From a checkpoint of a small transformer trained on Wikipedia.
Size: 9 layers, width 512, 8 heads of 64, MLP 4096 tanh GELU, vocabulary 32768, 65M parameters.
Architecture: LayerNorm before each block, normalized queries and keys.
Training: a variant of SOAP for these matrices, 3904 steps.
Each number is 128 + 24 x the weight over the matrix's rms, rounded and kept within 0 to 255. Layers, rows and columns count from 0.

# layer 4 MLP down (transposed), 4096x512, rms 0.174, rows 1288-1293, columns 0-255
[[116 135 143 123 120 172  80 124 122 126  66 102 119 137 144 137 129 149 104 168 133 165 158 122  78 151 107 146 153 119 106 149 105  69  88 130 174 154 112 140 159 136 103 109 138  83 112 130 111 166 136 116 175 128 141 123 156 158 108 139 118 111 116 119 128 119 146 136 118 111 125 129  84 137 107 108 125 127 149 137 114  96 112 168 132 158 125 119 161 109 192 129 147 140 124  95 117 137 108 110 119 174 127 144 113 127 104 125 114 160 134 137 152 109  88 115 152 155 142 132 101 103 104 118 143 161 146 112 137  66 111 113 129 141 137 125 161 106  83 106 147  94 117 116 121 148 132 130  74 150 124 145 120 136 134 164  97 173 149 126 127 125 143 104 118 129 124 126 139 123 162 125  63  95 131 150 129 124 150 165  99 147 141  97 136 127 120 113 141 112 135 141 116 108 131 125  79 138  91 130 144 145 131 126 128 141 118  94 107 140 177 166 152 137 151 140 146 135 135 128 126  72 119 108 143 155 106 160 150 111 139  77 124 114 121 110 130 130 131 110 122 127 159 100 132 122 118 148 148 110  72 160 101 143 104 128]
 [113 109 105 127 112 143 137 151 172 141 114 166 117  98 110 153 138 158 136  89 114 129 160 121 124 102 132 172 135 117  89  95 158 166 120 128 128 127 142 124 108 110 141  84 112 112 141 135 129 108 107 112  82  99 115 117 144 151  92 108 150  90 111 118 149 124 163 114 143 137 158 132 124 138 138 160 140 138 134 128 110 121 133 174  98 157 153  93  84 140 128 136 129 171 165 166 121 151 105 148 139 138 124 122 127 143 148 105 154  90 118 153 132  81  95 170 132 113 151  76 119 153  97  89 113 129 170 161 146 137 153 174 137 102  50 118 161 137 127 100 139 119 110 123 173 116 105 119 175 134 183 139 133  94 127  87 127 149 169 110 118 104 123  92 123 145 112 136 126 137 118 138 129  69 122 120 197 111 123 136 146 127 141 133 152  79 136  98 153 156  81 159 163 122 129 149 175 104 138 167 148 134 120 137 143 120  97  96 133 154  97 159 113 111 152 153 148 184 124 134 131 131 100 151 138 162 138 125 131 125 123 120 116 123 164 121 103 118 132 111  78 122 149 166 131 159 127 103 128 115 140 134 101  88 122 109]
 [119 127 108 124 183 120 116 111 172  99 139 150 102 109 109 138  91 108 118 119 144  90 113 148 157  64 119  91 152 136 124 152 137 118 153 162 137 108 111 109 101 118 133 111  95 126  90 167 129 156 100  84 123 134 113 100 102 129 147 136 153 109 109 126 116 123 147  94 115 154 120 129 111 127 124 114 150 138  94  63 133 103  75 150 119 116 118 119 140 144 114 153 129 123 149 129 129 123 128 107 137 143 184 104 132 188 192 122 130  90 113  95 123 171 135  65 160 142 102 122 129 129 124  95 122 180 154  95 183 128 157 120 131 104 134 145 124 174 136  83 204 123 173  85 141 110 142 119 116 139 140  94  96 138 100 122 134  95 155 108 135 137  94  79 108 137 108 164 159 162 138  83  69 122 135 109 116 131 175 162 117  97 114 112 131 153  97  90 138 121  79 140  75 165 125  94  99 144 113 127 151 148  97 135 129 143 109 103  79 118 168 123 120 143 155 147 136 106 108 114 152 107 129 151 161 112 101 149  96 129 141 144 185 186 156 109 134  81 102 111 129 147 105 140 131 131 122 140 124 109 129  89 120 119 145 134]
 [105 134 141 148 145 186 136 132 126 117  83 142 157 163 141 116 115  97 115 122 131 122 109 161 157 173 116  89 150 148 131 112 115 102 107 105 127  92 128  93 144 122 148 113 128 137  83 101 132 123 118 108 185  97 128  65 108  95 103 105 172  88 158 113 157  96 144 114 152 135 157 163 183 116 127 157 104 119  84  71  74 153 149 116 143 113 117 107 120 172 117 136  86 117 163 135 155 167 142 140  75 115 156 172 146  67 155 158 143 126 155 132 130 157 134 100  99 103  71 133 142 133 172 110 153 113  75 159  96  59 130  90 153 122 109 123 107  81 164 131 126 158 135 110 152 127 205 101 127 111 124 109 141 156 179 121 146 113 126 123  85 166 173 129 135 133 113 146 111 133 133 143 132 157 148 124 162  92 117 106 158 147 116 130 139 148 158 110 176 165  99 138 139 128 118  97  81 192 171  76 136 112 110 113 118 122 129 108 170 160 168 138  98 119 145 119  95 119 131 164 139 102  70 124 146 113 166 135 154  99 124 160 135 134 128 115  94 138 129 123 171 109 132 118 151 118 153 135 105 149 125 100 153 147 149 149]
 [128 142 141 117 151 110 125 139 129 109 102  98  82 162 120 124 162 157 118 200 100 138 149 115 107 134  94 124 146 114 128  76 140  59 137 137 133 127 125 165 109 147 138  87  91 118 107 113 147 106 106  99 123 147 149  96 123  97 138 148 139 126  98 120 135 122 135 148 164 117 121 134 122 113 158 107 129 183 108 128 123  70 128 165 173 139 117 111 115  78 144 125 121 118 125 142 136 141 163 124 124 121 104  87 141 145 100 130 126 165 121 126 106 102 102  99 150 128 129 120 146 165 123 146 115 122  98 133 109  92 138 147  68 159 132 163 121 129 103 141 122 111 124  96 131 136  91 129  86  91  86 135  92 144 109 122 145 134  80 131 140 140 132 130 141 109 138 120 138 116 110  86 128  87 165 154 169 132 186 127 110 142 126 136  86 132 142 115 119  85 112 147 152 139  79 173 144 136 133 128 114 111 114 128 148 131 130  97 142 124 142 124 100 123 169 110  99 163 104 154 120 111 135  82 113 125 134 156 138 142 105  80 165 118 165 143 119 127 161 124  92 146 142 139 169  84 126  99 149 146 145 151 138 129  80 120]
 [143 175 121 111 131 113  85 117 107 102 114 115 103 112 143 159 147  86 155 127 131 100 133 138 116 106 113 145 136 103 154 117 150 111 143 116 117  98 111 140 128  95 142 144 122 135 102 116  91  92 138 120  99 100 129 101 158 130 135  99 153 123 105 153 143 129 124  95 137 145 128 103 144 191 179 114 113 153 121 121 148  92 141 142  74 131 129 128 128 113 149 131  96  96 135 152 136 105 124 150 125 135 143 103 111 163 159 150  99 152 123 136 139 119  78 121 129 106  94 182 130  98 119 105 133 133 108 126 101 107 133 120 143 118 125 136 129 138  93 152  66 115 126 138 132  89 113 122  96 110 152 133 145  99  60 152 150 150 126 110  93 132 163 108 122 126 117 156 170 117 138 119 131  97 139 146 150 121 168 124 125 130 114 150  83 125  90 130  96 109 123 129 132 141 141 122 122  35 154 120  98 169 101 145 145 128 132 116 116 138 134  92 131 129 114 158 152 152  93  83 107 150 129 144 175 107 192 160 137 128 108 150 135 126 128  93 189 150 142 113 148 116 135 138 151 150 142 104 147 123 174 162 162 101 111 113]]
# layer 4 MLP up, 4096x512, rms 0.171, rows 1289-1294, columns 0-255
[[147 121 133 115 101 121  95 133 100 149 103  92 122 124 134 121 106 111 124  72 147 116 130 126 139 119 116 144 114 155  95 128 132  97 147 135  84 114 119 121 128 143 118 141 133 148 130 155 136 148 121 146 132 152 110 120 114 154 134 151 176 150 119  95 103 113 131 121 155 172 153 110  79  87 142 140 125 115 152 173 178 128 119 152 126 105 128 135 148  82 128 155 119 119 139 164 102 163 132 140 159 190 135 153 100 141 136 189 147 103 145 118 149 154 148 127 115 131 113 128 111 166 119 142 149 161 179 125 132 154  97 119 118 129 184 109  95 137 133 119 147 124 148 128 158 139 132 129 142 155 114 124 112 100 101 145  91 150 127 126 146 114 178 151 136  93 154 131 140 154 157  94 163 159 142 168  76 152  69 138 134  89  87 164 127 128 156 110  82 128  79 126 127 108 109 152 130 119 119 156 151 108  91  95 114  84 146 106 124 122 100 159 135 151 123  78 106 149 132 133 109 147 119 156 131 109 107 133 137 147 140  99 141 163 130 126 144 133 138 119 116 143 142 111 126  88 155 152 146 131 128 154  90 136 116 135]
 [147 148 160  78 121 112  96 114 141  99 110 140 164 136 154 112 150 112  96 144 157 120 179 120 133  85 167 133 164 177 140 116 161 127 128 122 176 136 116 101 148 136 113 119 132 130 127 139 118 158 164 153 160 128 110 113 130 121 146 122 152 141 145  88 132 103 124 117 156 128 180 131 131 136  85 129 155 131 158 137 145 137 167 139  97 104 132 117 156  81 166 128 100 123 151 149  98 142 140 112 133 106  93 140 112  97  94 133 104 126 136 109 154 133 119 126 133 148 138 118 117 111 148 108 152 123 116 119 142 109 145 123 133 149 148 103 140 117 117 144  91 143 147 146 159 152  82 137 119  77 169 150  89 132 133 135 138 135 130 148  93 137 131 179 136 139 147 127 147 128 120 134  85  82 101 128 139 126 134 142 128 136 133 123 117 138 145 135 168 177 152 106  90 104 125 126 156 128 123 126 131  76 125 130 141 128 139 119 118 150  57  82  93 150 126 115 127 109 156 131 117 132 135 100 122 150 134  79 148 158  75 105 147 117 113 123 128 108 134  64 101 125 134 124  90 135 124 108 101 156 166 102 135 163 118 147]
 [111 115 139 105 131 119 128 149 177  98 109 105 145 103 164 113 200 145 132  98 156 105 145 138 156 142 108 136 152 146 108  94 130  97 104 129 122 128 114 146 127 115 152 147  99 135  99 144 107 147 167 134 185 108 127  91 137 106 151 153 112 130 141 144 144 143 196 137 149 111 134 126 132 111 130 124 128 168  81 142 113 120 158 113 189 129 103  86 155 149 110 112 130  99 129 121 127 179 134 157 139  94 158 110 148 105 117 135 137 130 125 137 106 181 119 125 122 126 140 153 163 142 125 135 107 106 127 163  99 115  89 182 148 151 134 172 158 119 126 131 133 108  79 100 156  87  72 161 143  89  99 131 139 121 118  83 130 174 100 128 110 109 132  72 133 156 134 163 116  99 147 127 105 123 147 108 170 158 106 139 171 131 130  97 128 147 161 126 123 180 124 136  71 118 102 151 127  99  81  92 127 124 139 146 146 111 107 124  65 141 134 114 168 113 153 135 118 130 140 155 107 116  99 113  91 175 111 107 207 123 162 135 135 140 142 167 103 105 157 111 124 119 143 118 114 134 133 122 179 157 147 104 146 146 144 176]
 [220  76 140 114 117  99 160 131 139 116 108 113 158 178  91 169 103 116 149 109 101 106 137 101 142 125 188 123 124  91 131 112 116 154 141 173 110 133 157 142 144  87 107 177 140 124 136 136 184 129 115 121 141 148 129 156 101 126 101 107 127 163 131 125 166 130 119 153 143 170 132 173 140 104 107 146 105 156  94 172  97 114 144 135 111 119 139 169 113 134 149 120 128 143 159 107 109 204 168 153 107 150 108  65 135 116 164 147 138 146 142 159 125 151  78 104 126 125 184 137  95 169 116 113 132 175 143 124 117 144  85 136 151 107 120 115 139 117 128 150  88 133  73 126 132 168 133 146 151 147 128 175 152 136 134 152  99 123 155  97 125 118 146 131 148  96 125 107 137 134 100  67 128 109  69 130 115  99 116 162 162 144 104  73 129 132 109 129 129 104 105 103 114 119 153 100 119 122 118 124 140 138 101 102 138 121 107 137 141 134 160 100 141 142 110 178 125 143 138 151 102 118 137 125 134 119 162 141 161  74  92  73  99 115 125 101  94 138  92 122 144 130 126 128 150 155 120 151 127 134  78 132 108 129 151 147]
 [149 138 177 137 119 170 145 125 120 125 153 136 132 155 137 148 109 131 135 128 131 109 107 133 117 126 147 150 124 137  95 116 127 183  97 172 119 102 143 121 135 120 137 133 113 140 113 106 107 105 147 137 122 173 153 115 131 104 112 178 107 147 162 110 132 115 150 137 113 115 116 160 149 146 118  84  95 156 141 110 120 139 174 114 137 121 139 118 144 119 138 158 132 146  99 122 155 125 131 132 121 127 134 106 115 142 164 129  81 119 133  97 132 125 126 134 131 142 166 142 187 151 127 165 122 171 127 118 128 120 113 154 141 126 108  73 104  90 121 151 154  91  92 151 106 135 156 114 137 130 112 138 137 140 134 148 159  89 136 151 127 110 147 176  78 107 131 151 133 172 158 144 107  98 156 131 145 164 164 127 125 108 112  72 131 116 137 154 146 132 137 145 169 156 127 169 121  97 107 105 131 149 144 158 167 123 132 141 146 139 150 120 132 119 134 160 106  89 119 144 122 121 128 135  95 143 116 121 114 124 121 110  87 130 147 108 155 129 114 137  79 147 120 148 139 135 122 129 174 158  94 133  92 154 152 144]
 [119  85 142 110 184  64  85 148 120 144  94  96 101 120 108 122 161 153 204 126 132 105 101 126 104 127 130 110 179  89 132 126 105 130 143 164 162 183  99 111 131 117 159 105 128 144 105 113 129 165 190 154 125 159 110 119 140 154  87 142 139 135 142 149 111 130 131 101 125 146  81 137 103 113 156  82 111 153 111 147 124  99 128 139 111  72 130 103 156 118 163 139 107  95 100 121  99 182 109 115 123 100 146 157 121 128 128 148  99 118 124 156  95 141 140 171 116 128 143 183 124 166 140 153 143 110 134 141 173 129 158 109 143 110 157 140 113 103 163  92 122 146 129  91 166 103 124 126 170 120 131 161 113 125  48 108 105 131 116  50 147 160 124 125 121 117 111 132 131  74 131 106 155 136 118  67 157  78 179 106 156 157 134 172 138  80  89  87 117 130 138 176 113 169 180  92 127  89 151  87  97 107  86  93 147 115 155 116 187 154 136 122 114 142  68 130 118 108 119 183 140 132 110 144 161  97 104  95 164  92 123 119 148 104 179 101 111  98 182 150 169 140 178 110 157 127 153  67 105 126 130 129 146 141  92 104]]